python train.py --n_layer=9 --d_model=128 --n_head=4 --n_kv_head=4 --head_dim=32 --d_mlp=320 --vocab_size=2048 --activation="reglu" --norm="rmsnorm" --norm_place="pre" --norm_eps=1e-05 --positions="rope" --rope_base=10000.0 --rope_fraction=1.0 --qk_norm=false --attn_scale=0.177 --bias="none" --tie_embeddings=true --parallel_block=false --init="normal" --init_std_qkv=0.0525 --init_std_o=0.0124 --init_std_up=0.0525 --init_std_down=0.00783 --optimizer="soap_variant" --lr=0.00662 --lr_mult_qkv=0.5 --beta1=0.95 --beta2=0.99 --lr_head=0.00663 --warmup_steps=200 --schedule="cos" --final_lr_fraction=0.0 --batch_tokens=[16384, 32768, 49152] --seq_len=256 --doc_mask=false --train_tokens=139600000 --steps=4819 --dataset="wikipedia_en"
Each number is 128 + 32 x the weight over its row's rms, rounded and kept within 0 to 255. Layers, rows and columns count from 0. Numbers have three digits each. The size before them is the row's rms in percent of the matrix's.

# down: layer 5 MLP down (transposed), 320x128, rms 0.141, rows 60-126, columns 0-63
# gate: layer 5 MLP gate, 320x128, rms 0.141, rows 61-127, columns 0-63
# up: layer 5 MLP up, 320x128, rms 0.148, rows 61-126, columns 0-63
down60 102:085122131078121106100109140139134149147107138092110084074156125126148132127101126194031124086138151091170180162122147064147119173143134126147155112178112139085069150067056125102172099155102140
gate61 104:163173152150113135129105125170164137122153168178179159123064106089144127144098150103105113126130113142061089142110118122081131161096083158105138102101164129071106065098124089072094157093135115
up61 105:163100142143140144168138148151082157128100155134131136117130071155153139192051111157174084072106114149158141069146138153145102130195061136114081167140141085133116170188164149180106132128132147
down61 108:146112184025158116111144119108180114184150136142127148123188111148128131097145100125129149113158164100106086128115139126161086106138112109148102197154138167129169143179166113113104130181144091
gate62 102:133124098144111067116116122094136217138121101191129133094155109126097092123103136045110127139142049186148156089097139068126118183140111120162120105114093126117119107155117079080146182149132114
up62 098:176177146135155176190134068132073113124158145070089151173160092145099146110074118103150138137054159115097124165103165154139132130130082148129163153095095113125084158127183083138102163068159154
down62 085:107091139129177099133089138156090084112071106102091171140119177162136117102116152067045166127156113149138101114082128119147109159162156110136146146130116144181097125138121091130138125175078121
gate63 094:122161099118172174120132203203151186083102143176176166146114148124155146132129121224123111126128071190185079078175179159137112144120087131094177094132141123163125150107100163197170092102100131
up63 092:170073126121164154121124087157110102137109101086148178130099107164142143082163106077139080112101077062125194115122151135147129080081093139201135141045140180162125185107155100185124188134124125
down63 095:119158093114119081109136120077145150140151154116122145184150175087163129166142117082086118153143175146110122128140082158141098175089126164154163125121115072120139105169088130132129129096111131
gate64 101:092168044119135112137090151111093135135158149166134088117135112059103133020060071107116155109142171173155125125176157132106199147123092168132127119110150156082110127150061201108121109160139126
up64 108:136060135131137174127056159092127117194189105166083138137129135204097084102163090154141183126159151112184137130102145113132132133158116096101087084143148144092138089163130080091152132138124144
down64 099:118130134129165126135134093095120144096153169099073130088119131092115168140085154088146170164039144098124114146169154109155211157149103152179150110161153091121089115135137127176101043172137088
gate65 105:136193165151102168159139132108160097097147134101117144160141144092121160119099082132145086139062132075103126124137116144184145117151174101122101147076193212141150119172120125116113119064104112
up65 100:132112089132175170119127099116131175117125190140086175112125127153127136154120114127025134119142147125130064108149122082156102115128107107114131155185129181164176143139158163132091091136093147
down65 101:098142092144084144100151087114134147131125133141183107128132207154077137125161183120185136161113189143101117164146111128069078123091111167155124092139165154132142116161123128120130144160101140
gate66 104:166128084137139084145132161098139180154166142155101142086126099143073194131095146130067086126180165112080083150122151062086119096080129110156115150121110139192119081129113111123110123128073140
up66 105:169113111131117128143103145177182124157090162139098111152085148053140162178089149116171108217136104151146142114098154150117145160126083173117102166100119156185085185079132101128124120101160172
down66 097:111073077175137112090119116145152128122136143144102127115135144078142117100118173138172108112157173040161090103232073095154056114115117123145150178106110120158206177122134125115185170141144100
gate67 104:156131149120125108115098077103168131176137118127139140226140200110070111100113104137163212131131100186168122115146167138151152190143121129133133140144081202105125133096108183135095161103121123
up67 105:138108152129159105134084130155154152133122168143108117169166099152119114139133162145099053059078133102159153124110068125211128079140196064168120165116152085186096141159162114113134104112126110
down67 099:167165154143140124077118152128119081085107097114120098075139107167152126174166121156084164096180133111085109078162151108065134129109100112120107105099126161114092099124129088079189165110200109
gate68 102:137130144120124116098183129081135144153110145093160119157133192113139078122154151145066173155119096187202133127163130103106146098181138147099131110065150133122111161136124072076092114122107186
up68 111:093112136094118130047157136134122178119141140119154200119060100109122094119145107139154099163108178109193167135114081155113163118109117106099098132198061078119096126085104176083101121111143152
down68 097:125192107147160175113123169147106119064138153132167145126155117145173134117106190096111116124114161195143181145102062089123185149157137134131167173130095070127145137130117145110147169097140175
gate69 098:113142123104156114131145063108131176144108123140145111153151086140117150097147099134076142178180136148120126116126071154189193129087186169142103168151160191123196127111125145118128136108113041
up69 094:154133123102105107187173090162133156137120106121178125145170177146130057125168133157075088124144128109080141111198097138176162081113163126134060119155167203134138131158112158057079135135093172
down69 101:180161155129120111091087147122121057113121150138128119115083166149124131156071144149089124156112159128078123179153144170130122099147117167112164149120156017169123086098136104206068215085148125
gate70 099:134144190105109087142116179134137217183136121133105173116109163148118199131130144095144185162085129112115115118133150140154178130138136130121116178126173146191154142091158132165127035195179128
up70 098:127103074110046106073112119115171101086094071095112196097107152150146111113065117097152130128129132151131149127110137105212106232136102096116097124127119127097162141179132107109078104153120102
down70 099:092145198175126132104067124116096087117131066097153111201078116117077107104093128124132046138112129121092104118119132151110166144093131148095147143114160091114106171117144173132122166111111108
gate71 105:086123137060113119068164095108141131133096133104076083137106134111099145113091061110070118109156072188146095139135075125123076174100082118126119134066126126099098112162121116170094154114119160
up71 103:130145166127167143089117106106116098117080160098104105174110120087041113127096077123100134109167089184123143108062132147143132151095134164121113110126087138112099121110095083098092122062181102
down71 099:136143115103136050094109167149156175110158106142072105128164168123183121068154120108160087101109121183133083146147115100183111104151111167144097119191106135094141198106168081135106152038127120
gate72 100:175146139125098107125104093144168191100088129053094108124146072133123090155093134142113176116171138134099142122125183157095086140113084142121158130165131093109130164110113113156070117103072149
up72 103:126155075172114114056052158152122072193175165126120178138097149102078156062201081127156120166078156092189113073083112152103162072124141178111135072139120115098153110175122103109142231136124130
down72 105:090149122111097129149116122127108158131116112159155153074184082142131112126140095128099102188158150102089099126104110194122110123114087137131108084155114161126127123080086178174087156110095115
gate73 091:087103161118089148137179185084134091149156160124137161109121108114146103134116159131088152124120131119164162101115113135160114092191112196123148122139121143112136128093129125134105125133069168
up73 091:142089151065148125136146211090151163126147160101171192067181115162134109155195159180094141123158145158094121132113153163133115091109102123173127077153137137056134110103069113156122149142040116
down73 100:103135181110142122190117112118043158163116112114092129112088102134148085156176109139143147131129086160160138126110139170168063085108132118112104129165177083150083159120206082121074131085057171
gate74 101:089118164165150137120094176069119126081160063150109144146118174173134106107110105102180097177177055130147153144101083156124095197133167145041112100094124149100137156189130157142107097163121114
up74 106:062135125182119201158076127151115092110126166152167129126137104167144109165162053105147160109087161103131129194108135163103121127102113175151113159126119109142100147152182120163156134119169096
down74 103:107114085161119146168081123100134195125141096138164090161086169135103122097139103173118090112067174077114127116127136091122152068128117080130201083141152078187092096116061101092176120148183167
gate75 101:139156132103152140090142146105072092128144148117148148136087132146088112137088146229154125170151161158147141118086067109140121135077073090115098155140134097182145201149126135072111123127171097
up75 103:094156151091121130149132135156119119101143108121121150086161142111193157122191094115120109097109088115142159159189159140093083110160173136093136081138110143091139081120121150123146164117113126
down75 105:154139125082061092066137137170128144125097144081158121137172082121219153122158076068120120124112138172102182106172131127159133117168086106167106113132113136128165119166147135134106064173095123
gate76 092:105151127092162177090108152125135129161101152121146148128119083055100101166177095101138120156117106136130164070202109136161128099108121166101160161166131147131104072133120155170114126088178129
up76 094:164112141150102067201104136159126121101119125090114102129148077153087117133102202202112129126134139141118146157129108139120102178145106105134120112128131145144182117097185127072132047115098161
down76 097:129112175103145107053107098136099140135074206159137138153106129156116105106171075123100157150109095160143140127143109097138157062022122091117173066160123100093117137090124068143140128125148104
gate77 106:169063092120084079153116192145051137184144076103094202119178120073152111158114113095119130134108133168151089107115124170143155146177061132134120108140059092129146155082099097110119100185161144
up77 102:174174126131145118149086153086114110081177164113136076147091131150158175141139151111189147108133136124124104148167125170090102119096152105092139158110156151076137126170147082120159108157075076
down77 103:133150117199152134076120128166135135091193171152128192130128120174104120107133153130128109086150138109159161101127108145134148134094156189140089084095093084147160089140145093137171215156165141
gate78 094:102067158116127125092115132090137108135156080149076083109119106087172194115160148133158127058186064143141172111152184098144118081171151118104162133093162165098146116162117118207146153138097113
up78 096:116140136187134215183097174145209156145071137123120139153153146191192074170102115107158129155096162137136141143124082091149148128079110126146131128174147057135089128149096091137121166171068147
down78 098:046104131151095117144115111190114173154092148074149114163109082064144162171194121164092158147121089144136190098145078107165152095152163112107153093098148161120149147108087174126047093099160104
gate79 095:039087152099145164171079141102159130153123156136087081117181157118136144050131180066149140138097139158098167131124141178140141153143113182166092168152091169125096111171160159124090126214091176
up79 100:122149129080101126142113119122137148123114116166125151166144160059035165149105132117178189199136117174125153119061099099156104118155124142130089100123149111157130150160181078186103078122101143
down79 097:105139172128144116093125144121111083127136101181162120101148140097126132103113134128145030121154141124069152147140116079159122100147113174129116070129185110122049156153107096114159128173094115
gate80 091:096150103122212101125140078122131081148124116174108115175137146138146046102118121129142165164150140109154190139055108110068160095087130145143087094136126100155162065073144121139154156139138113
up80 092:165153126077108173122195089166101139127140184133088144195176144129124133122116123093119143112131081169134087121140152105120111097128097152144060109124140107153148158105161172122099108155077182
down80 095:108110170110114103148188072098134186145186202112128131144056108040132125145106115129156179150108134146147117171116124103150068221161130136147183131106056099123122160176126162137172102167127183
gate81 095:100120164131173109157122096119096119136168133176178121063113113119097192129071085178109125142142164131139139154146123155147135114048143123124143111137091151144174123189104157105149139183091137
up81 098:164105092109155095066128105114108104104090131101056144144153122172147152128120123107150136153076150112097097138150162153159129134120143201146113221180074131103125113101146147197119149079138134
down81 098:141185097158074152088143162097129207148039156090210075164153165122086140138105105146100189114148129137135145113138173155048179100080157119164145173143138177115143114103146086116085158083199130
gate82 100:111119120163120134162103087125100146066091130087056064084180112147144162149123163176156147157071115122120137171186118163075150074152066159117137105141066113064128116111117093112086115152101099
up82 091:128131140155156125137131135067130068138104145085078127095085079115111148148150166119124091136079122173166110121105150142128072132187105145140100102133117142116126092174123097177185120121129079
down82 098:147077147110089151168141184143111140119085195131168116135146128125202119114076161121130151150137162136041150165096109134111153145123079076139146153101101157167139127121112118173153189111095130
gate83 102:101119120122126072126161121105100158114173085122112082125171114144131132103146140084063142150096118128080130162092198139185149160146120173162146069079132130136125072138143089135124076155044175
up83 098:152110154093126103153045104105167176085063175085137117155111185085106128128127109099123162096132135154085126103139148155118122115141166110128136222158102058139110113131145160098131087126153106
down83 103:092133084183108163186112079142086134113154114125086127125078130099153127105183167168103174090118169137123115114037166175111122128167099193141117190079092086151129091147050137158143098062112122
gate84 085:143155136151150153173159145071049083100087134218170142130199177082139126161116191105102135145108124155170113092102201097127166082100128136111133151167134111090127137118117164112094154144133145
up84 087:117156133083145139172108165154151137192175122122158091111082163090127097116166114081181090107160132140057134171071095087130186082142123057104133142101172096124118122104109131142172121080124207
down84 092:137134110162107051102102149107151180144108170128092112087135124089129129051146116117141165167102172053140160139118130170089121142055153116152089109158080106109119109089122143128096152099075120
gate85 108:169121147122151133138060142114155109117093116146110139136125170148070133120096084158165119150097087114107146138087185121047164070067140141114092094107095112103076108099128130131123135129115163
up85 107:162095060169100168139178154122145177122084112169146135087147173156141152119164139099163128112153139167141169070113113117155131129191124122140150117099115180117139114154104126143063129095120141
down85 107:074126147081095155157138108124139152125124138120105114175138150138103102039079111035151179097123112077184119128121149170089143160114130095154145187130111151126148192125107170136167081167130097
gate86 100:108156098036202100107121152120121151129104067113112145087118120097090130154105134198102111166139174130116133095086134125100155095132084137139095150166153081127148179111151089143074098092130150
up86 107:098052124168125119092104078130113145118142148141110120120167106157147179167091139204069172123178123120116062171035091118124125110104170130144173157177173120130163089095074117136144134155166149
down86 105:081102114082124054125152149110138161145136164142142136154089103184153157132081107151111190140129169125130155105045151135102171107136096123165093115107192181100123127157131095117093127123163161
gate87 097:074125062106154088145145114141099120136121107110173206149111102177155126177046104126095082181142147145165120136122163070082146163055115177170106184104127131110210101153110115081137171137109154
up87 094:159110153133109067126178171144184117168107112079150090139122098107117148152211085149132064128164106079131126123136179120137121142136147137168122160152157151127157141157103157106197123150097126
down87 095:117086096111119145113093100131148107088113163196125072106118151167111063135078150101145136091102096173147088164098157082132120107083136075197149068136132113126084111176085106100139107166118111
gate88 108:138116120118198066118143102135147120100077134138089154087086121124167127125125100185195084114145134105119121072149113132133164117126111127115127133071092205159164133138105132153164131101140164
up88 101:177153136165138137135147106129107161109185071127087053150107140146132172143132114132113149155110185121129145176065144078179070169081177119143163169128203118128116081096138097127156148135146129
down88 106:199115131077084091086175140162141166141100155129154088147090155090119117148132103141155132122199132183141137109167129108083131095063097120094161158123172162137120129160140136121081108124110169
gate89 098:118150124131139133147132065093140112087097147122075104157115133091124063146113148085119096193139128116142125039072152080110176098116121067117154130122098129148137154125166124117141089138158056
up89 101:140156161060130135087103142089129147107189095133145099138036120150100091160114094058117110140177178079098148111127126116133172107147138099047165090147162134128158179166112173125083137154164123
down89 097:064136182149058066110153112154147155108113193161108150123152124117120103079170119177144066178163086103158139133127112114100116118086168098132125115177108100150157153119182089101175174084093134
gate90 092:201149171089185152131087151151127171146084135104069159145085105161134170031114128153106136130147121127123187141150129105069142154106107133075159087164201116192110144116090056115122159133191149
up90 087:153146134142141174122152130178152129085184090083100128171181117105122081109103118135143189133106061153167125101107127152092105092143046097118107056078161121117093141182072073075090182133142139
down90 101:068101086117144171102138160114107114102110132135155139124070133089187129149096109056102099123160152150169118107044067107114110110118123140126164103129162196133088091189081135131192099128108166
gate91 098:130129172130098144099118091133069142171189168189076142126136063100155119153091122146138131144116098174128110113108099162110124145074062167125134121080099125081118108086142196134124140171102132
up91 106:099201120156116200109150167147144115119090155168137141117118181191141127144219091112176090142122071155117111149116108100126198110119144120131105136116153201200080113169130100159130156118166122
down91 107:179184101100116122161137118112074135154126157092077158128111088112114081128096147120199199131121074118122164107144152204116125138173108131156117085165108144151085125085181136128106076148150143
gate92 097:072128138117147127090160123135113169136130088104098145119138091118164054098139173114164137159106116185096191093115158152121182090173100135123172085089116137081162098146065148116158124148101107
up92 100:135120128195100155101154110111146075128128129131091163124089111100119128157110156096085173109210114109125117101156161192038143071163162063123092084068124134151124130099092187136163141160125106
down92 093:080176129114093134182120084183166159114101180117156089164139164142185119135138073135110075136079115116166140163071123112183091163165160129231100087172109163124140070149130148100139133113127099
gate93 096:159099122138162145023108127156156104227143149221063147127137140193157087119124078156133147142145096096091125136149108132151147146080097121116109166134144120160102108144162159059171105189109153
up93 098:068122136123101166109094116159119162128161110163129120102131122135119139156131118100103154109144184102175118103113138190123149068141087098102086177109110089119105120125199154078183133157169151
down93 092:114098104087169133134129100135139148085131119110119117126052210105108094114109194121107136098136154095139093104120086144157139166147120093104131121150145133151148131121048140128127106074089143
gate94 093:091113121225141091114109116120149127093159100085088111119112155145145141067103130167049169148183141144098138154095125163122190191142130112079135139107127130130154120167114120106118093138134088
up94 098:152146127073112109128119165129080132125097110177137126129174168128107107170140118070166152146151095125170140125125108107114103084182178097152113109099156104030139100147099106145132167150085152
down94 106:107153103108084095154127191106107181186143120130095099102181086112146086157087152136153147107148154151147133127155142074097140130153064136164140117119082103107122161131153162144113201163160103
gate95 104:133134077139157145094166138112104103124067095144117151128184108147074128069083098212174171112093168135132169059104143131185126149147126122129097146112144142228167128106103121087164112150103088
up95 110:108187113116130119097193077135146183141159089149074128133130166176154115159110109120075077123090157116119109110196127135130102168123112174106112148098097123087070163071192132087103135152104099
down95 106:138159123140123107127007153169117127142133109157130132131108174165110176160165129165123109130112172100141080112098148097155069193147155137089147131078104098102143081117124116157156096100075164
gate96 094:124136114084145110101116116122119122189151121098123182114141170142117150107154137133071148102093150136084150147097111138052151143104085067105129098124102160145109127139129120101140139085101083
up96 106:146109067151114157112080105135143105047078102132134149131124179098152077139138110107187137103077183134159192117070139168131170117124100150134146106209100109139162112130141139109138141120115089
down96 098:077132172106157140111158155177111105121176151150146064187112140214089108137179167145118126150152136097132118150159157127095123162187154082078076167158198101158092129073124116105123167133105107
gate97 093:129124109109133106107126116130131117122142127131092140088165148106093149139152128165078124149046071092041112119189154131081140115111134143128171155140146150106172137133119165102147218200084096
up97 095:151204096144117115139169141121064180095064104115130146149154108075076139182116175093158128124104152128110168077126159160137161156152164160132160073133164116141128124113149135132155143124117138
down97 097:136086153140063082128136159124086117107170169139150125129143168120186139113126154092093131107172132034113120148128106076119091174117142106202087103062101155155150103134179118141158141096155118
gate98 101:121117152122150105206123143128160129159109100141102119142060155163176099134116129129117125094192144173163153132145140138112140134101175094160094111143160157126143164158132113164087063108159115
up98 105:113139116141142147115142143161153131132150097101066102101079083146180116076138123161165103118135149090138062095169158226132164153125110139122113106133110140081091059171140116093101089156135085
down98 103:102150115143078150157076163109110100120125131140159059148088152146112089128053152161124147129151180096114141157180139147114112150141131160135067158121107074067111162146124125139141107159126108
gate99 104:115125148098079148118135162097148136126105144098104140148129141097151122134052120059119151199151162134173095121160164165144130094116034137093166144151129122183106162164115058163145158116098122
up99 093:128177124137131139145046125156092151172150111084119144143104136120120147133073087140096098095116172148145134112130105152124086170141122143119136129171105079137180127074113120089124112128098068
down99 103:137098108184159131139129187171087155149160179110167042150042135120112178111113206154062088169101128107113067101174127156080105139087131156110094107138132183128109127158166070093130095194155127
gate100 098:141062139132142149124112137123161108125108116150082114127167106188168094057173186096162138135069158071163149100162145153110095177106096132116096064062103113123150153080135108109109134106142136
up100 091:149151102101142154195165099166143178152066119100167095127063122203122135116160164093120116117175133118123109139122157177124112111168152125083090158164159099114155159122078152225163113124144092
down100 093:123125115145097163163106122146078159176104172131107161164121115161152113138153109156130194091126088144195158125154070132157118119134119122148068159128177176128097135150124194094069109082129108
gate101 104:115103123118131137117164179094129052123147180123116084178152149132150117164130093141097162159119133130105130119114126128158091142075126172071098097154144159168208158124114123157136212178139075
up101 101:161083138151108142125134092142155114152036134181131097127141145093143145130212158064170186189089141162083179112105177148175132111130125135130152071125136138153144130071109157138092127200142119
down101 095:160124079104132102108106157142134084178177115131159095094079107196170174151149088115155106063160137140162112111154095100153133097099106109139180117113136158186138089111190196133169112115090115
gate102 090:147108109118093152152139152138057147167164118154150153180166189082097161053127112163063139104116172172161146130101135155117106128130095083095110149158127131161072154122099166082103178137106117
up102 096:136111116161181114124111168108097067179129117137113151134110109156102138136111150117146083106125127153105092159163073090068128133081163108099138111159101106098097149171166147132178132069129085
down102 100:091119187077121136175072116160090169180132159087140096088109133123132119200092158177060116109082109160157142147162123188108091121171111126172151105124073136130096118118181124208085121116160114
gate103 088:129121134124146068107100115144129174092205119136179134082156167108110124167111143144132152160104146113161163092143143152189165163119089154120118150150167189160102069132134083094147139116151160
up103 097:130134107132139172128148151158173169135146162075160135130114035118142148151143115180085120145129092170112068120125149106104130113112131135096148169132133110108163172124144129105065039160121136
down103 097:113125147074145130180106183130123111117107152122121103169103110096081097111117106098132117117158139156058137160157116121140099188140158150105123140052151154186118151102139135108131199125150115
gate104 095:125158104097163131163115119090100117099085138125118138073093102151187198096114168108109142120179149109154129113112127134192137172143137096058132168165181124130147122140150106124119115161131117
up104 102:176129167127091148151163090171150194118127136160109128178103075145104149145104167127075121080124152132142181126151176129101116111124134061135101140081106116138075149106189061086123086102159106
down104 107:117153169130122097163164133142135100141158122092093142139141124067156137145079082107172179144103095056113161178121134148084148146123167177209069114133097097139141116157126153131088119132125134
gate105 101:128144139113090114086147103152086146134131117192090157125083128082098149144138120142191136090163074106080138132155140112113149136111138116098089126129135107114141128133145000131106138177109142
up105 092:138104168135094129136106101148049160158130169124164123125117169126088145112023105126167074091124089195075138110117120120157088187149103128161134158085113085153082188178116095147144128144111125
down105 098:155133181100109155133115110140100125118164093137119060106132075136141118137171135101157130153099079150112148107075095048182129108151117039162138166153147130117137098062092189151159130182197134
gate106 098:193048129124099110132107143224096125091161189167060186105105147138124127123136129130120178142119185109150164106104137143096186157078111121118152174134112167113101152145144134094078086139131121
up106 094:138062084159110170083100103110059091134140137136105070116102169142184163107139129142105172148125144079200157055166167180122137171102093114179164118122160077138163148148151146098080134120155086
down106 095:116162175086078134165076153123116143184149072150137159155111112132129099061154129143107141173139126152159141149058078122181113173177124123124101138133113093090159184098121117120098125151137169
gate107 103:227079173087107112140124159117119132114171135171129206064159132094074149123149130113158125119168080154104096149143134103096177124095136090138175115125145203122082119099162050127168155117111096
up107 106:115130162077158131133153098105111053063137105137117109087113178068156178135121084161159175100134074146138152131106170159172174142116102123141158121114097195121163110067169074106163199086173183
down107 104:133101157088140119161135063122170139145123176169133106139105183102142152093122175121126106149123113139158084139152167147151105108064102120093104149150113148159077143111145124044172158156195151
gate108 093:158152191138184105092096076101120132113120145180133121121120117101116090201125169108147139111109125201151139132119180162112114145097123090117141072086145112089064106109110115153179171132149121
up108 091:127103131165198116105118086111115120099121137120156108150190171174135141161079091118141132138204123133138156175126108122148114099165134143098081110109094117097073148178052101137074137080130185
down108 089:130186111164070120133125137135112128097134185067116169081115087085093061088168041115133143187123132127117064179129109066116103114076117145122128104128173150134132105132160203118208106062124157
gate109 101:107112179083187138136154111045094102112136130120090125112122124141156172079084113106126172092156162165159116116132108088165111183149155068174079132215175140132146101130150121135132141077156152
up109 103:156125114111116155152103129159114090160141096130111196146220104107116145171110201113156186137156103120118115161081120155167127104133143176155145093111070163130148179132103127186095160136155161
down109 098:104184111110145110119117112137153099154126064163132138134070137155166091143111180122111146053117090083149155103113123136070102121101049164109067095134098144110117146146094135125094111094091027
gate110 094:107142138178120129128106138128132161159147220129073147158144162066125158132101130122177126218150091127169113069128140098127133164118170163127074147130132117071160196152133124097145136188159105
up110 093:122102148168146151084059122093107163150139125112094164105144116152129088068127138147147120106142073109101105130144120132141136146131118119143089169140142105133108119105131136127198149123157172
down110 101:146095110105130080105172065126114157133127142137133160133148138079129126169117120156193114167102087161169124164071122109199108159110088126151103141126161158163112128142070050128119159142152098
gate111 096:082149132140133089196108146192076164113106196177124098115089123069095136166094119160146122115106133097117147107124133118119169147159164097110117185121156125146092109152160089078109094090070089
up111 103:196135142167142113108125108167135113188113148107084172153151156135077158103148136152085111187151148057103087085167138132161102094139101150144128104097152130195111058102139029089067142093134172
down111 099:097129139148117157093090088092142182133130188146078199161122108157137121126166140184154159110103131154175121162176106077150127159153160098120102142121141128144088117073128176185142071120137097
gate112 103:108109114105158112086125187116086144096136131090106137166114158121155114023130164140091168138145087165143107077153196160129138120083209136105176123172119173133137109086090128085137134156124151
up112 103:129134099148114150064070097146125127110104147162146114183162152130087156216146104163124078126113165088164144109089124164142157109124125122144150158116112069179184128139109135177081093095105126
down112 097:077100128137138156160155120130117117130117123115116108118094133112069127118151159107141103138099122097079154130130107142153084123047105093113147127187131122105127138122112195187154154122143122
gate113 102:181131132083125059136185137167143110118145108109052093114131060107096115131117102110139092159093138147097156169063219125129101172120192103089150171110164154149144117118165139125138129138073128
up113 101:065184145114124129084163049143113131129112185162131162146136157101116110089135112110140176082182093147120119175113103156138131092086189092206130149144131058132089121065129103123098062085051160
down113 096:161161176116125164135166152143133197105160136147153134074137152115192119138141086178135114168076139130114143110093160125148084154158114153141177086147171124113098176166163084083137102150165103
gate114 102:126158165047135110118082059127158138127088113101135149143153093131119108147131086181097077132141113171147070103118082206112121128097060097125113164072152109106156087087158107090101051104102130
up114 097:116123178083172175095140127105170089144196093141134123124138084152152160120134120060176068146166147106114161146106054160178138112146190124149132121099164118135091138095101119138106155129124164
down114 099:140114165126116149160122141110150152152084122173114145102202085164133086119154098098111131133155081132158053178158175172157122136119111133133155187144128100142083141115085183162116150110086078
gate115 094:156077147154079129112116097145097122172116115113061108155193150166077155091115194115123087101113080150115117055143125155164127134079139177159117135126134184172084125079114100124141122068037103
up115 094:135156129107152121131117164167098136159166094168101117154104108072130182114156135172105152149103098117207166146099158048169067136122202120091105120163163131070168112113203132191088094145146105
down115 094:145155153126170127052091136135158091152143130095168211134194094071085124062082087111118123106132124154125154127119142138086147141166113112081129091120097111107090185133168102058155113121145068
gate116 100:117121165120172091166129095147118133138081143147145153135142090104132090130168116178130190118147191109161089112069189090044103101044146127210119114101089128137116141156106101088092151146166168
up116 096:183100119123175126125113134179148143122124080157129183169128113118136212101082122160087130092137112169140164139138090053146149142092140107065116126197141125159132110087130132103165126159099136
down116 099:125142169126059090114116180122113160153093123097132154163113106136099066102119104098045142156084161086132085197106130157108151121071110056121155138160082138169112127166101135080134117122130185
gate117 084:109157168106114088114155089122087167120089128156116117176191212092156094120144134124081103171138135104144150136167117103080162161112127095049118127193185103157145175149106129149176115106164145
up117 087:113086190076099101130119128091116137171121059159097129155157129144088143184081101164153123174103141114080108121121146137126132109153110107105170147153111073170128156191095097176116100154125186
down117 087:130147118147129121089131128140098195161132117067200117113161179086166129197120129165169126101099044095172122159113112189124155141136165075140071110167116141200088101080138144120151126080156107
gate118 107:149060155118073139147124136044107097076130091102117140108104090110163155128069154144075149129108148157157109131084160104128097118124091176177120092120092164128095081103132099120147107135094182
up118 099:145173097120091130150111172131068176132155144105102190093116096095099149198140086179130128156072157111105128135055093123116084100143141133142109109168096127185089168180125151108145108087152180
down118 101:111154150155165181196185183110143038104135116105132158124201151163152133103104096128138167087079174117099165110137129156114133100194167110136156108166130155146125138120147207158100164135080065
gate119 104:071136121037091104086131172101127174144121134155116163197123177124183113150143163121166107166084025118115098100122101146146086146107139049110102113076146135166118146125156155142122140154123135
up119 096:129136110105189088124122183167145147141107119094093124118132082160087124131108128144160152094156125103167157180140181165129146135111144170088108133143041106133161163111106119124181145142124153
down119 093:165119102154075090128126120123144197100134145094147120175167178181180117122137117173160117103158089123158137092126170135133081164143130106133166079135149062201063123148084153154112145142116151
gate120 101:147110106146138185209153168148120126110088168140175147156148099128151150078161131089150137159173159151076121180141117183113115160111129053157121094143128089120172151075164148074134152126104071
up120 094:106112172116119096162124168136102159164169130123114198147129154119133163139106164150068141101161137149164123173125159159166103098106193143147176152095180133139140112110127158056090112150146109
down120 095:156119191129139126104123112111177142164154144083162100159062083129132093192141083143155144112097099141145124093169125102142090118124159127045118106134113091116103109159122096126155151219146121
gate121 106:129069129148168153098143185131141110117127091147146088163189120110172146097098050140135155200109139123147141089153111152197147131079126143118156078069155115116184117153068040125102107095144099
up121 103:121185176113148110149103153158105113182135135114141180134164124120150189074173105139153105123126111122089152128158131125167095125100164161179133075112179092183183139178100103104082108133141178
down121 098:095104113122142110111203180143178133134155111115099093107155125124195171135122102177109114139035122210178175129147143072169089136092097088115173124146170168108163083053112072155142180118130088
gate122 098:106168100188151157141203070133106150137081186164093107172208112106076112127151186162103097145124143183111131169167107080139095152111164127126107147217159134130141141156123107153082113133084179
up122 094:068084135167140098186176192140100159122096097142088142076163112155097123132165180162099086147130164154108144137112111103162167142139158197113097134143188117094155120125085161151121133119077147
down122 102:127115093087065180111100096151146099100147117138164085123165145054151092102143135119069111084152076134141139193106174129092136129095100112172162083148114143119092165122114109120161162125141101
gate123 096:106101141173155098145111085134139126117118097118113154155134104115107092115160150087136137166135137178074124138145171134165150105086115110155145129162173193117127121137155147142179094163155139
up123 100:051135170096088132195117151114161120095075132180091134094091115127167070078122138207115128096208108118101134105167163116112126124092108102114134076106156120138127102068147118098145070135100151
down123 099:126153076119140172104117147156116128150188170165160192141103135127137120150133184089156145165157145155094086108106096116150154166117153161077149143141149105141064128151149083066113165131112133
gate124 097:123102098150087220135145099105161100154084066131110146096040087156088113142117082151119123144160098084151117085113200175112122129085133144115117103091172082173137123135116125120148131113113196
up124 100:126139132160131122156139121165197111118124179150131145145094146079157098167095102133143147117148149146134165115120135173142100083161139131133219127096107100171122068097065116135123179094147144
down124 098:167142111085094181134152144117176160098096138124134136153181119159098195101123111093104104200091165151082096147117128090094129213135110142092077170149109109098138104126170163127131111069148103
gate125 096:112141179123103139138145123047125104109204101156091113076141081139113143143156118161136125079067138127115162120125118076098107177099108165081048132143127135130152134137135123102103117118141150
up125 088:167195146148122175098071159144130087153179114098161105089169123153132147101140076113068111110082131088168165095117145099131162111161110091130074066091107107121141106092118072116109082149112205
down125 094:198082109125086143113105132117132172094151140155182155198136134170130134160071136099123170117142186134116126114117109118110077151132151166084165122177141123119078174162085118182169133153140123
gate126 094:157135158140162105192139093148126144183145084129107103055132123149126049084125106206151155117173084179083130150136128169110171126075151104126169147119124090126146061141124153090092185126120112
up126 100:107174119126110156166159181146149121099145140113154202165101158097161140129117121116153102129150144169163120125121106172110148084137119155098110098158185158114180162129090095105146061103098096
down126 098:162088138014071116148071152091095112128150132128130187173106102103077065102130144133159165142150139140114125064159155074127148120113132128145083107143157176123129195170096165177135122119109136
gate127 106:118133111122184110173116172137122116119090116134148095175168097168085143172103126101077119100174180104151182121128095120165144135079145171194105138063165085082139101172196127126112159135143160